From a checkpoint of a small transformer trained on Wikipedia: width 224, LayerNorm before each block.
Each number is 200 + 20 x the weight over its row's rms, rounded and kept within 0 to 999. Layers, rows and columns count from 0. The size before them is the row's rms in percent of the matrix's.

# layer 4 MLP up, 896x224, rms 0.116, rows 859-890, columns 0-111
112,180,193,212,197,201,231,199,163,238,210,220,157,207,146,186,223,186,186,182,189,246,159,181,176,190,215,182,231,190,172,212,210,176,190,205,184,195,179,226,157,229,184,187,215,165,213,212,138,192,217,196,227,188,202,205,207,198,173,173,190,208,206,207,197,182,211,188,223,160,190,214,205,204,203,208,199,176,214,232,240,190,180,198,189,211,201,208,188,206,179,209,190,211,194,222,201,223,208,188,195,160,202,213,216,204,225,162,216,205,225,158,207
098,253,211,214,202,195,190,176,185,210,208,204,224,259,194,221,211,211,210,209,205,209,261,205,207,196,221,190,208,215,187,197,198,193,190,194,191,230,208,232,179,203,175,172,178,209,205,197,195,185,190,170,231,173,173,199,184,200,196,192,161,210,203,192,221,196,238,200,209,242,202,247,181,202,210,202,189,199,253,198,219,245,161,176,192,153,193,214,186,183,201,210,140,199,232,205,188,204,194,187,202,163,201,211,199,211,203,227,168,210,208,191,212
105,184,202,230,181,208,212,165,176,195,208,207,219,218,205,217,202,183,193,217,170,181,218,221,225,212,224,219,206,197,236,195,215,220,179,252,185,201,199,184,175,181,233,172,215,177,203,181,207,230,171,169,205,227,181,172,214,184,226,225,213,230,222,205,187,187,199,221,216,207,230,226,214,200,162,182,204,221,210,211,175,216,197,193,165,218,212,227,216,224,143,175,170,191,174,205,219,235,176,195,198,188,199,166,214,202,186,203,210,211,171,223,213
093,210,243,214,199,218,198,212,192,168,224,204,221,181,207,196,223,208,207,159,189,189,180,178,178,201,165,199,180,195,204,222,211,169,185,218,189,225,217,176,213,219,199,190,193,182,253,194,180,208,188,201,203,172,158,199,202,221,191,225,225,210,218,190,206,192,188,206,203,196,202,205,190,184,250,210,230,224,180,218,197,165,176,196,214,172,201,214,211,201,157,164,208,203,212,210,191,195,225,187,197,212,204,237,176,210,208,246,198,208,169,183,229
104,185,241,202,225,174,200,151,230,210,193,226,213,161,207,201,211,212,218,174,179,187,220,157,230,212,183,178,200,197,171,194,213,171,191,200,179,179,225,211,203,193,175,209,197,185,187,222,187,202,178,182,206,210,227,158,179,219,187,218,188,203,184,204,162,200,196,204,197,229,209,227,219,182,184,205,192,198,203,218,216,182,224,222,173,189,225,175,226,206,159,211,164,168,208,238,178,186,188,251,174,231,232,184,199,172,186,224,169,222,190,198,195
096,210,217,165,203,138,218,224,209,208,178,227,170,167,203,208,220,256,188,208,193,160,216,232,197,196,239,210,218,185,222,186,183,237,191,175,221,214,210,208,180,173,224,213,199,178,197,177,195,209,187,181,192,234,218,195,213,210,158,217,208,232,192,220,184,195,179,189,197,219,192,175,192,200,205,193,224,209,211,180,196,237,220,182,176,213,190,203,205,174,205,188,211,193,192,219,203,175,196,207,186,179,207,168,168,196,205,233,212,193,204,202,196
094,206,180,171,193,212,209,182,181,216,187,210,220,226,209,214,213,241,218,231,192,185,196,186,198,199,203,168,207,188,189,223,252,201,248,188,201,206,210,187,208,198,170,218,195,205,202,193,190,199,199,178,173,216,231,172,200,173,199,190,190,220,179,179,193,176,195,206,185,215,178,224,189,192,205,219,184,149,205,197,209,193,178,189,192,219,236,197,203,133,207,199,192,203,232,227,193,180,215,198,193,222,239,207,207,194,164,201,215,195,229,213,224
101,208,193,199,207,188,178,202,212,217,215,182,188,200,174,205,187,153,189,223,172,170,212,198,206,224,217,209,191,185,188,188,194,197,174,229,191,198,183,198,219,213,193,188,194,170,184,211,187,195,144,195,206,175,226,212,212,198,193,209,223,215,200,176,198,157,206,211,223,190,201,194,190,218,196,207,232,201,185,178,197,199,190,182,203,165,180,209,136,215,190,164,214,190,197,195,204,194,157,231,233,205,198,165,184,177,226,225,183,217,188,201,185
096,182,199,213,166,205,220,172,218,217,200,182,205,214,232,193,210,218,228,198,205,191,213,204,222,182,210,201,217,193,207,224,213,200,186,206,185,202,195,222,202,220,211,177,169,227,216,198,223,225,186,209,170,194,221,218,205,196,166,220,201,238,171,209,173,209,232,165,222,230,190,192,217,223,213,217,200,198,227,210,194,243,213,193,138,198,172,197,219,188,201,178,176,194,185,187,202,206,170,191,214,187,197,190,199,186,224,177,225,185,169,198,189
096,235,178,190,186,220,254,219,190,210,217,200,200,183,223,201,197,218,200,189,205,199,191,205,219,200,214,196,217,176,201,194,172,227,207,188,223,206,204,186,242,210,197,146,149,193,192,191,236,182,200,175,218,211,229,189,174,218,183,198,191,207,194,191,173,153,184,174,209,174,171,180,196,192,181,217,159,227,211,180,217,212,180,155,216,215,202,216,210,200,205,183,218,200,189,225,221,195,243,198,178,207,204,192,169,172,223,169,209,215,215,213,203
088,202,193,167,220,195,170,192,233,203,203,220,204,208,162,195,211,197,184,202,224,222,217,177,202,217,214,194,183,205,248,205,204,193,190,197,172,224,197,197,183,235,214,221,196,219,218,171,192,174,231,198,198,163,222,180,182,187,254,180,158,248,184,180,168,227,202,203,192,186,199,206,167,208,195,219,172,184,202,231,191,170,187,216,199,234,220,192,149,200,224,193,220,198,222,211,188,197,183,243,221,180,182,195,164,198,190,197,216,171,193,207,193
096,223,200,209,214,202,247,193,198,181,229,163,210,202,197,210,220,209,220,163,211,204,213,179,198,217,144,181,197,193,232,188,242,216,196,181,217,209,187,163,214,232,216,190,206,196,202,189,213,211,177,176,156,221,188,210,176,131,195,190,205,207,210,200,210,215,196,217,220,201,204,184,190,179,193,207,184,206,192,169,215,202,191,188,188,184,152,212,200,198,227,204,220,196,203,175,226,202,183,199,190,189,183,187,175,224,210,204,210,204,194,183,198
102,200,231,233,223,190,225,219,169,190,153,184,206,204,193,216,174,202,207,188,228,163,182,195,213,165,194,153,215,205,200,175,176,195,208,220,177,238,223,180,182,203,202,219,198,175,203,225,201,186,192,177,177,207,197,209,224,194,182,215,189,196,185,193,213,200,159,199,203,154,196,217,192,160,165,195,212,203,181,208,162,193,207,190,206,175,205,202,190,193,192,167,191,194,207,184,198,188,217,181,170,209,233,175,218,216,233,193,202,214,200,198,213
089,224,213,205,177,203,196,187,219,211,184,206,228,187,185,182,195,184,193,186,175,200,192,206,197,220,210,160,203,220,194,181,218,218,221,186,186,210,187,178,221,208,165,204,183,219,211,185,182,201,203,201,165,190,200,227,215,206,183,210,218,210,172,188,231,215,183,228,201,217,222,180,170,175,231,194,210,209,226,194,246,203,199,194,214,225,217,194,177,225,211,188,215,167,254,207,202,200,179,223,164,217,210,136,191,219,227,168,214,198,174,208,243
102,213,192,178,193,181,198,192,199,188,192,222,190,204,210,177,199,211,212,211,228,248,232,228,229,179,217,220,226,173,175,178,203,211,215,188,218,197,238,191,197,202,209,225,161,194,192,206,221,179,197,182,155,220,206,210,206,252,206,205,218,221,224,203,195,207,217,194,211,213,207,191,198,203,175,237,182,190,208,212,215,178,207,178,188,195,181,176,181,187,215,200,176,213,193,186,172,195,198,226,224,177,215,217,190,186,251,160,179,177,193,174,200
094,208,180,205,195,203,192,161,204,231,166,213,219,215,199,228,197,202,171,218,187,197,144,209,183,206,204,210,205,214,212,199,183,183,197,197,184,209,230,180,213,169,211,184,181,205,225,185,187,207,238,190,228,197,195,220,193,204,211,194,234,194,198,178,183,197,239,198,194,218,214,206,210,206,209,201,216,209,210,197,210,202,202,205,192,169,247,186,212,193,210,207,216,230,178,199,218,188,190,201,197,196,203,211,149,177,195,214,201,210,187,186,166
103,237,226,209,231,192,199,232,176,192,203,175,165,178,216,199,224,180,243,247,206,226,201,216,179,203,213,181,198,204,206,199,224,214,176,196,208,248,189,189,183,186,188,183,180,227,195,189,201,186,199,192,197,171,237,176,201,190,171,202,221,190,198,210,191,208,179,196,205,163,193,211,174,176,177,206,181,187,216,235,221,171,182,212,219,216,176,216,185,198,210,203,201,191,199,190,221,219,172,203,163,177,187,209,173,182,191,190,224,189,169,178,188
094,207,215,194,188,184,174,167,174,177,193,191,233,207,189,188,213,250,238,221,234,250,204,201,197,191,219,207,212,216,193,208,193,181,217,185,172,216,207,212,187,183,232,158,187,157,239,201,207,216,180,212,164,191,215,225,172,196,177,208,183,195,191,208,205,221,209,204,206,201,190,190,201,216,208,204,214,228,212,194,215,168,177,190,192,213,171,213,176,198,223,212,212,189,184,230,192,183,237,218,189,189,202,209,233,206,190,204,189,221,246,219,223
105,202,189,216,226,228,196,165,217,188,176,198,203,243,165,205,215,204,232,180,215,228,196,212,230,198,222,213,206,207,206,196,158,220,177,182,188,178,204,145,216,196,226,202,246,225,210,189,204,205,203,158,164,202,198,187,183,208,180,237,201,194,227,174,189,205,195,220,216,224,175,213,181,184,166,196,211,221,248,226,236,197,168,183,233,213,187,197,181,206,203,202,194,186,188,203,205,188,188,196,180,173,198,158,236,206,173,217,230,227,192,186,222
095,217,196,163,186,199,199,200,189,182,231,194,208,214,197,222,214,219,195,206,216,184,212,194,205,210,228,152,175,208,220,238,225,211,178,159,232,204,190,194,176,237,189,198,172,179,185,205,182,164,197,205,229,258,202,259,216,221,184,177,193,174,176,213,215,198,197,185,210,211,230,209,170,181,196,197,220,200,178,230,215,196,221,184,174,222,192,208,190,211,221,212,173,201,226,172,194,174,231,212,185,216,198,221,165,199,202,173,198,176,177,225,203
084,213,174,186,205,209,187,181,170,162,238,185,189,242,235,180,172,230,196,237,174,212,206,206,237,197,205,208,211,191,189,218,200,195,157,179,196,187,236,195,188,212,197,211,264,201,218,165,239,220,196,217,226,234,198,245,199,183,218,204,196,180,204,176,168,236,203,190,173,204,208,227,208,203,222,225,203,204,182,203,210,162,212,192,182,187,148,231,195,194,165,180,214,218,211,232,199,215,171,188,213,195,197,180,205,201,171,226,177,199,172,205,212
110,189,202,178,200,175,212,222,196,186,196,214,190,179,222,185,240,235,174,211,172,205,187,204,151,183,181,198,209,182,194,152,197,190,181,202,212,176,220,196,192,219,142,181,224,207,162,220,207,207,184,186,195,200,179,196,209,187,192,197,183,195,205,221,177,206,197,179,176,169,213,235,225,201,211,209,215,188,194,222,215,206,242,209,232,205,203,220,205,157,194,216,217,228,212,198,168,233,179,218,191,199,173,206,195,213,212,199,227,178,151,212,191
096,205,202,196,182,209,184,179,228,160,185,212,187,195,195,203,211,203,198,191,216,226,186,222,190,162,226,174,199,168,173,184,194,193,173,196,209,179,230,189,196,207,194,227,199,197,225,222,202,178,211,211,204,229,179,205,223,202,197,184,224,182,198,175,222,222,243,194,170,162,193,194,224,190,221,192,211,179,210,220,181,216,188,182,197,206,193,201,185,166,236,204,166,225,199,200,238,176,211,199,174,223,210,181,217,194,200,174,180,209,196,187,227
097,223,187,202,208,205,179,195,195,201,211,210,222,230,198,211,209,218,232,234,171,184,158,225,207,208,203,200,208,154,215,219,216,198,189,201,172,216,199,187,173,210,226,184,211,186,211,186,177,214,191,167,192,205,225,204,206,158,224,237,233,195,183,221,209,191,207,194,188,191,193,177,209,225,195,148,220,209,229,207,220,191,190,188,220,184,195,205,203,220,179,190,167,194,215,177,174,213,181,177,202,179,207,191,182,184,242,194,196,220,203,231,196
106,232,237,181,201,207,171,202,209,228,206,208,172,193,222,208,193,240,195,211,167,175,191,184,220,175,217,193,214,217,193,217,236,190,215,187,228,181,207,198,209,232,225,212,177,174,207,199,188,239,201,226,180,161,199,201,181,190,214,224,188,203,229,187,193,187,209,219,195,183,217,218,208,188,186,229,217,255,221,224,206,217,175,164,208,165,226,174,200,192,217,216,204,213,210,217,202,185,216,215,138,216,171,225,176,235,211,192,196,187,165,218,192
102,192,205,159,233,186,194,233,189,176,208,223,191,227,187,176,226,175,190,171,179,182,210,167,188,247,214,214,212,172,193,214,207,230,187,191,187,243,229,216,202,194,213,187,234,197,209,199,171,203,217,193,207,178,212,200,214,222,172,195,192,178,175,175,204,209,167,225,214,183,212,207,175,181,181,188,199,200,192,161,162,196,170,209,155,159,189,154,232,200,206,206,202,198,203,188,199,200,210,224,222,222,235,230,237,184,155,194,207,192,175,191,198
099,200,208,169,209,213,239,193,174,219,156,174,225,220,176,178,157,202,200,159,221,225,206,169,213,198,234,189,209,190,246,176,219,209,200,206,206,190,218,198,224,174,199,209,224,179,194,219,224,202,242,174,198,213,190,214,173,205,205,180,236,213,184,170,221,187,203,203,209,180,226,189,215,180,178,232,174,221,206,186,221,203,187,163,185,203,206,205,203,213,199,193,174,167,209,199,175,194,209,210,215,198,170,236,202,193,216,163,189,213,191,199,192
099,214,200,220,172,211,197,221,209,194,156,210,166,212,220,240,194,190,193,181,173,190,205,216,214,201,205,190,172,209,242,211,212,182,203,202,239,185,159,181,194,218,202,187,149,187,210,212,176,205,188,203,210,229,193,228,217,193,222,184,226,190,174,185,225,194,172,209,169,222,218,203,203,202,223,225,214,199,181,217,162,204,195,189,217,226,186,231,214,199,230,193,211,179,187,231,210,203,217,220,186,198,191,155,175,203,203,195,178,189,197,233,180
091,206,242,221,208,200,232,184,240,221,176,188,227,198,187,157,187,193,178,173,225,197,203,177,224,230,178,181,220,180,207,159,185,179,182,199,203,206,208,201,196,204,239,226,183,154,195,223,188,177,185,236,177,216,227,179,223,212,189,202,200,210,187,188,200,194,179,210,219,199,183,223,286,195,214,163,215,229,227,228,190,208,214,159,185,199,187,230,208,195,188,210,191,196,196,208,216,190,211,213,182,184,196,184,207,199,189,179,207,188,166,186,173
088,215,202,216,158,204,190,191,192,206,203,175,189,190,153,237,212,231,204,221,153,196,217,175,218,152,221,194,201,174,231,188,242,204,199,186,166,230,209,211,211,194,192,184,236,165,170,182,207,184,222,181,207,228,229,196,175,181,218,204,198,179,223,189,183,214,209,195,191,167,187,211,218,190,170,201,227,187,187,201,205,198,191,189,204,217,214,204,218,205,174,210,149,173,198,196,174,202,215,185,218,182,197,185,194,243,177,179,182,199,188,189,219
094,196,247,193,187,204,203,253,195,250,209,223,185,225,198,177,203,170,172,174,166,174,231,206,179,214,209,196,189,210,206,179,239,157,198,198,197,186,190,197,202,221,214,208,206,189,206,187,183,213,206,213,189,212,206,207,165,177,206,178,205,226,223,228,166,168,187,189,185,172,201,176,186,166,221,234,201,226,171,218,215,213,219,172,183,209,156,174,242,181,169,193,180,219,198,196,199,160,211,205,152,208,186,210,211,196,227,166,213,215,181,217,179
096,212,193,219,177,176,209,194,199,177,184,205,214,218,194,189,228,216,206,183,212,222,199,169,217,196,226,189,195,199,205,209,247,218,219,159,197,218,206,162,234,187,230,187,194,203,186,195,173,199,209,166,222,200,258,223,214,185,212,231,215,168,185,131,169,200,177,202,223,180,202,184,179,185,187,211,208,190,187,188,211,195,224,221,219,188,181,161,181,186,217,221,205,206,163,203,195,187,213,193,177,233,192,199,203,196,200,205,217,203,223,214,187
# layer 4 MLP down (transposed), 896x224, rms 0.105, rows 859-889, columns 0-111
097,201,210,191,203,214,189,224,165,208,227,160,228,216,162,206,203,202,164,233,182,184,189,184,179,205,204,242,212,187,223,209,176,257,184,188,205,197,196,198,210,194,213,228,185,216,195,225,207,210,210,198,194,204,173,184,247,186,173,205,196,232,222,195,209,201,182,164,154,207,205,190,198,198,193,171,231,204,166,204,178,190,189,200,217,202,178,202,187,196,191,213,185,192,213,221,185,237,204,182,187,181,213,215,215,231,247,186,228,196,201,186,196
104,176,204,190,229,231,184,197,175,163,202,156,244,205,214,179,179,190,221,182,196,182,244,191,214,184,193,232,229,208,180,186,210,195,191,209,208,180,168,170,215,188,185,194,201,203,224,205,175,169,204,202,216,210,195,192,225,206,196,186,237,201,181,212,184,190,207,232,213,213,184,194,191,219,186,217,161,194,190,218,174,175,218,192,221,216,214,201,160,205,181,193,236,207,164,180,180,228,200,216,213,211,217,209,223,202,176,193,233,205,166,224,215
100,158,228,211,194,180,173,192,187,197,228,181,237,189,219,203,207,181,198,228,189,196,211,222,191,182,205,217,180,171,194,190,143,166,203,217,203,216,202,234,218,184,146,222,185,194,211,179,190,189,183,170,207,191,197,202,213,194,227,177,192,236,186,202,232,211,212,171,237,194,207,220,210,226,219,187,221,220,199,181,182,219,184,201,205,165,189,202,171,175,211,219,209,208,187,176,205,217,184,181,184,199,170,176,188,189,180,170,195,187,225,197,212
096,194,195,210,193,210,183,206,232,189,201,190,181,233,205,199,202,226,178,197,225,186,181,210,206,180,208,217,199,216,196,183,212,196,167,227,176,213,206,244,188,223,219,195,175,171,170,212,189,205,188,196,225,185,210,194,225,200,174,202,170,176,206,225,203,176,188,217,187,190,196,237,183,211,197,189,215,179,166,195,214,197,199,209,196,175,190,212,193,207,194,201,214,205,250,180,162,206,214,244,233,225,174,172,198,231,211,202,220,184,197,201,204
105,207,226,197,195,231,189,180,209,204,203,222,205,192,241,185,189,198,172,208,186,225,212,199,238,219,205,205,217,185,204,181,197,198,172,209,186,184,167,209,201,216,173,187,183,203,171,204,197,212,186,215,211,235,252,208,165,183,187,261,227,184,211,160,201,191,206,184,176,180,181,198,180,179,155,211,199,214,194,230,196,226,188,208,178,175,184,221,199,190,227,175,205,194,221,233,194,189,219,158,209,213,232,200,207,185,152,194,191,188,179,201,211
104,196,192,156,187,227,243,202,212,180,199,208,229,202,160,220,209,214,185,213,212,185,205,211,163,198,164,274,195,212,189,192,230,225,216,227,215,202,199,187,193,157,187,208,204,192,185,209,219,187,210,187,200,204,196,220,176,218,192,196,189,216,207,207,204,201,151,180,164,204,208,190,225,167,188,200,186,196,210,223,204,206,236,217,209,212,214,220,197,232,205,192,199,221,214,188,190,208,183,201,206,193,208,258,228,145,193,207,211,204,211,224,231
088,188,212,198,205,220,191,184,225,172,196,196,176,202,220,198,218,201,183,188,180,183,161,218,218,208,238,241,225,194,183,221,201,191,205,240,167,167,221,215,225,220,186,178,223,186,197,174,202,194,168,192,204,213,200,238,200,208,220,201,212,191,220,188,221,186,223,186,167,244,198,221,218,233,170,202,236,197,208,207,207,199,236,207,181,211,207,197,218,204,171,207,182,204,192,162,209,202,205,178,189,177,216,191,244,190,212,207,199,210,180,167,176
102,162,208,195,235,211,226,198,199,214,230,211,182,204,145,213,233,205,201,210,194,205,183,205,237,211,237,212,177,202,178,232,175,165,206,159,188,192,191,183,222,180,176,244,188,206,171,151,192,187,217,191,207,231,217,196,209,166,208,210,194,159,200,205,191,220,201,204,214,206,222,200,229,209,212,190,245,191,218,199,208,193,237,229,189,205,195,180,160,160,170,184,187,167,205,204,199,205,211,205,209,183,229,170,168,190,186,209,216,184,231,200,195
105,215,190,193,242,184,193,176,162,204,174,216,229,205,192,187,222,203,207,211,196,217,165,212,214,169,216,206,188,230,213,179,197,188,184,182,217,215,210,152,189,204,210,221,218,155,182,197,207,180,186,243,195,154,220,183,175,223,192,207,178,196,188,194,195,201,204,172,192,179,182,174,190,211,187,201,221,215,208,227,197,205,195,166,211,194,219,233,190,208,197,207,205,180,208,178,188,203,175,176,240,226,219,174,201,215,214,227,200,213,202,190,172
093,201,216,181,212,198,189,187,220,191,206,250,213,220,231,159,183,205,240,216,203,204,237,221,187,202,183,194,197,198,183,219,172,194,196,183,183,177,227,202,233,180,187,208,193,173,198,204,192,192,207,190,153,206,192,206,200,191,229,170,234,220,214,198,176,195,178,194,210,165,183,188,189,201,178,229,190,218,199,200,218,177,215,160,156,228,182,177,185,202,201,173,217,218,174,190,211,211,198,206,198,180,188,197,216,165,185,217,188,184,210,161,241
091,206,193,210,209,200,246,200,193,197,181,180,230,182,238,182,198,187,189,217,197,186,201,200,196,192,197,188,191,197,228,207,186,194,199,228,228,223,176,196,200,177,187,197,208,178,181,183,224,226,163,201,204,221,189,227,218,226,197,186,205,191,193,219,241,228,168,237,210,217,245,205,171,189,212,172,264,215,212,171,172,219,208,196,168,214,172,245,172,205,203,216,221,199,199,192,188,199,189,210,206,195,205,194,198,192,214,194,206,211,194,157,200
103,214,190,197,171,184,167,217,218,207,198,192,194,195,176,211,179,188,200,201,196,226,224,202,176,219,207,177,205,210,224,187,167,219,203,230,187,161,194,206,250,183,177,198,202,211,198,201,219,215,232,203,211,216,227,204,183,196,193,200,203,238,166,228,173,185,216,196,194,203,174,225,182,212,202,188,186,201,198,155,226,210,203,222,205,228,197,189,181,177,204,215,218,211,214,201,230,209,177,147,205,216,168,199,167,196,204,200,212,195,181,226,225
103,193,184,208,194,162,183,209,227,235,180,193,218,207,216,145,237,185,207,201,190,196,179,203,185,202,197,206,186,214,222,219,197,215,183,210,182,216,184,189,228,181,199,207,196,195,198,169,189,233,201,213,164,182,188,205,205,167,210,183,192,200,180,200,211,193,211,208,195,151,158,179,182,192,216,170,180,185,194,194,180,169,183,194,209,213,209,222,197,195,197,212,224,230,171,196,193,188,197,214,157,232,240,240,213,181,181,205,193,238,211,231,212
090,192,190,165,220,196,230,194,187,175,213,180,171,239,187,199,185,180,180,202,187,182,167,204,236,218,190,223,215,204,215,161,214,205,237,218,193,222,193,180,201,193,174,188,217,216,184,210,190,216,218,169,194,192,185,189,222,184,165,196,209,212,187,172,202,222,150,188,195,202,199,221,202,183,208,199,186,201,188,173,188,222,209,232,234,172,187,181,192,217,144,185,184,193,184,214,230,217,202,203,173,183,192,164,204,200,233,201,198,194,204,197,221
099,194,225,210,176,191,202,210,211,235,179,194,208,219,204,203,169,229,207,221,201,165,208,213,204,225,208,219,201,195,214,239,179,196,219,213,194,173,215,216,205,209,205,222,177,173,212,185,208,208,173,202,175,183,211,187,197,189,187,238,202,207,214,238,181,209,230,175,171,192,208,218,241,205,185,211,192,225,185,210,195,169,210,213,156,203,230,196,210,189,206,172,210,196,202,199,216,222,211,213,209,213,198,198,210,195,233,200,176,214,212,159,186
088,220,214,173,191,191,237,188,220,206,223,200,182,185,214,204,183,215,200,184,223,153,225,197,198,195,227,169,217,209,199,234,235,215,215,206,199,207,169,190,230,212,229,150,220,208,198,212,192,239,203,175,211,223,209,212,205,207,233,193,185,204,222,207,185,189,165,234,188,200,195,202,219,185,187,224,197,206,190,173,228,231,213,185,167,197,202,228,234,177,213,198,157,202,202,223,201,212,211,201,181,193,197,174,190,229,195,185,226,224,171,220,170
100,178,221,211,169,194,196,205,213,202,177,178,197,220,221,208,187,228,217,207,203,197,179,202,183,207,187,204,181,187,194,178,192,223,219,216,190,250,187,190,212,186,181,239,173,198,218,191,208,172,197,206,187,185,211,226,226,218,217,213,165,196,188,209,161,222,263,193,171,197,210,215,191,225,176,221,219,204,231,211,193,183,199,198,211,219,202,228,173,202,200,199,184,196,222,234,180,203,182,201,218,209,166,175,194,179,184,218,204,201,213,205,171
097,172,191,208,246,210,193,186,228,198,162,187,190,210,207,181,184,184,185,217,221,155,169,192,149,223,202,191,154,196,204,185,183,218,198,189,211,178,177,164,168,212,211,224,203,200,190,212,246,172,228,190,204,215,177,204,210,199,184,199,190,210,210,161,198,204,211,213,194,189,161,193,196,181,176,203,171,182,180,215,215,224,196,180,186,163,199,193,194,175,188,188,183,189,211,158,244,204,211,191,191,202,187,187,203,204,196,189,212,195,203,183,234
111,186,246,198,169,222,180,176,224,194,223,230,195,167,235,187,202,176,195,212,193,212,236,206,221,212,181,237,214,203,206,179,167,186,201,187,209,166,214,215,202,231,227,192,177,240,167,178,225,201,226,206,200,222,201,186,232,199,201,185,201,191,197,200,217,171,202,165,196,219,205,191,218,161,183,203,186,219,203,194,221,212,200,188,135,217,198,191,192,191,228,211,176,179,230,211,182,202,211,232,232,210,182,213,214,184,173,173,215,186,197,198,248
092,220,219,193,182,197,174,237,212,202,234,216,235,195,226,229,216,191,228,201,208,190,223,205,193,171,196,235,218,207,199,180,167,194,205,196,239,205,186,225,200,183,217,182,164,197,202,216,220,204,182,187,198,213,168,166,189,209,199,204,211,198,232,199,222,210,223,239,180,167,196,186,204,231,208,181,173,200,222,206,203,220,230,213,195,180,172,177,164,219,183,179,183,218,176,214,218,208,188,209,196,201,198,170,216,223,200,212,182,199,183,187,204
087,199,191,211,190,195,202,195,192,237,158,216,236,194,193,213,223,175,208,206,172,170,218,204,208,194,219,194,199,199,191,202,225,192,205,215,233,190,169,196,204,200,191,183,172,233,171,229,186,177,225,209,202,173,213,193,206,178,187,209,197,199,194,198,209,200,188,205,191,180,208,201,158,206,223,216,226,188,157,161,174,204,195,226,200,174,206,190,201,172,219,211,161,217,185,218,191,169,206,242,210,177,252,215,142,169,194,199,198,194,191,187,171
097,208,191,165,190,215,199,239,226,200,199,206,232,203,195,200,219,205,219,216,194,206,211,222,219,205,196,194,229,201,189,208,187,234,217,208,208,225,202,179,160,225,209,165,210,188,237,230,177,190,192,200,210,195,220,216,199,159,201,236,221,176,207,227,192,209,217,202,182,189,202,180,204,213,211,184,228,175,220,201,207,157,174,249,193,194,189,181,189,194,205,205,202,192,167,194,197,197,175,197,195,166,174,207,188,235,181,200,217,217,208,216,253
094,231,204,185,224,212,208,174,194,185,196,189,188,181,198,206,211,166,213,185,213,171,221,166,211,176,222,198,211,225,201,215,220,194,234,193,171,228,149,219,184,238,204,171,186,176,188,185,191,221,177,184,199,208,218,237,144,211,190,215,192,188,226,213,205,189,205,160,161,174,180,168,214,185,168,193,200,187,206,212,212,225,226,229,163,194,223,223,214,216,189,211,190,206,164,222,218,191,197,183,222,192,173,230,197,189,184,208,228,201,197,240,210
102,200,216,187,212,208,221,173,219,182,171,175,202,236,189,209,179,216,216,163,158,209,195,196,194,178,194,204,241,207,175,189,192,173,194,231,223,219,197,206,235,212,188,176,160,197,207,205,181,174,202,179,240,157,210,177,199,194,196,191,178,188,200,180,177,220,216,193,214,199,228,235,205,162,162,207,202,216,218,195,209,198,205,217,207,203,182,249,185,192,192,229,187,204,209,178,224,228,197,198,155,189,178,184,217,226,180,213,201,186,205,164,186
103,188,242,204,195,202,186,216,201,192,192,199,203,198,206,191,219,199,197,182,190,184,213,164,198,181,221,215,200,167,155,189,204,198,230,192,192,201,202,206,203,205,183,190,181,229,158,218,209,177,204,205,170,182,211,214,214,198,226,198,163,200,163,178,206,209,203,198,181,195,175,164,214,183,201,207,217,159,181,209,208,194,220,227,215,159,200,228,194,205,195,224,207,160,221,209,235,180,202,205,203,181,198,235,208,207,212,209,187,192,215,208,199
105,194,187,183,206,176,181,195,191,166,198,255,194,225,206,202,175,224,191,191,243,175,190,188,159,173,182,171,191,199,208,229,202,210,196,175,208,213,238,195,193,179,200,198,181,177,177,183,221,222,218,157,210,230,201,198,213,200,199,216,184,233,183,155,202,197,227,212,189,201,210,183,207,190,232,198,213,199,261,209,218,211,226,215,214,191,189,221,213,201,222,169,212,221,203,217,205,223,189,176,180,179,195,172,212,197,192,194,236,222,169,164,225
102,213,180,224,208,161,162,181,160,175,236,221,190,216,179,210,206,207,196,198,253,207,202,203,186,224,220,190,193,225,187,161,186,219,224,192,178,176,181,179,223,182,215,214,203,211,227,160,194,212,240,212,222,202,179,208,221,197,209,199,209,192,203,238,239,184,209,210,189,202,207,188,205,246,227,146,179,229,224,210,198,210,187,193,206,232,184,168,251,205,180,188,179,232,215,170,208,202,165,247,200,181,208,183,210,204,195,198,204,215,168,193,212
098,206,192,213,204,202,179,193,189,233,218,172,167,184,231,203,203,196,227,184,230,199,202,209,196,179,178,235,177,212,214,211,197,227,221,197,215,195,177,234,195,211,198,185,230,207,223,207,188,193,240,220,261,195,218,215,204,182,204,221,199,160,203,197,193,205,227,209,202,203,196,221,216,185,221,214,174,210,211,183,194,198,197,224,177,217,184,206,228,198,180,202,195,218,221,247,251,204,180,213,197,197,184,154,217,199,193,206,203,217,189,189,169
101,193,229,183,239,185,182,208,189,162,197,270,167,174,232,215,143,236,164,216,213,201,188,221,215,187,208,228,167,196,164,236,241,198,207,202,205,220,169,209,167,227,197,191,206,228,206,174,239,174,193,174,191,178,206,208,192,190,214,178,199,168,204,204,193,156,213,193,219,214,194,196,210,204,217,215,201,235,216,193,188,202,236,186,210,199,164,200,214,220,180,219,199,208,183,190,206,187,241,202,215,194,182,198,199,240,201,195,206,193,222,200,202
092,210,197,223,225,180,197,173,222,190,180,208,183,207,207,165,199,173,166,168,158,173,225,194,213,207,212,197,202,229,166,240,197,197,230,250,200,202,228,190,217,157,198,185,179,151,222,181,227,195,198,198,207,161,202,219,183,182,242,220,236,210,176,198,184,192,227,212,191,192,182,233,159,178,204,200,240,160,206,186,182,202,219,168,168,217,206,204,190,202,156,192,223,186,222,200,210,182,187,182,217,172,174,228,179,192,209,224,190,226,196,202,189
094,196,177,197,188,223,171,198,211,166,210,224,202,217,216,202,176,180,174,202,201,220,212,224,226,201,168,227,212,214,184,161,165,222,213,208,243,185,221,213,180,211,189,180,163,175,215,221,227,180,188,202,215,195,211,189,176,161,195,196,201,204,170,179,187,218,223,193,184,184,200,184,217,247,223,197,191,211,193,220,189,184,199,224,190,199,181,200,189,189,213,192,190,220,177,172,174,184,203,217,203,205,204,204,226,198,188,184,183,204,163,201,245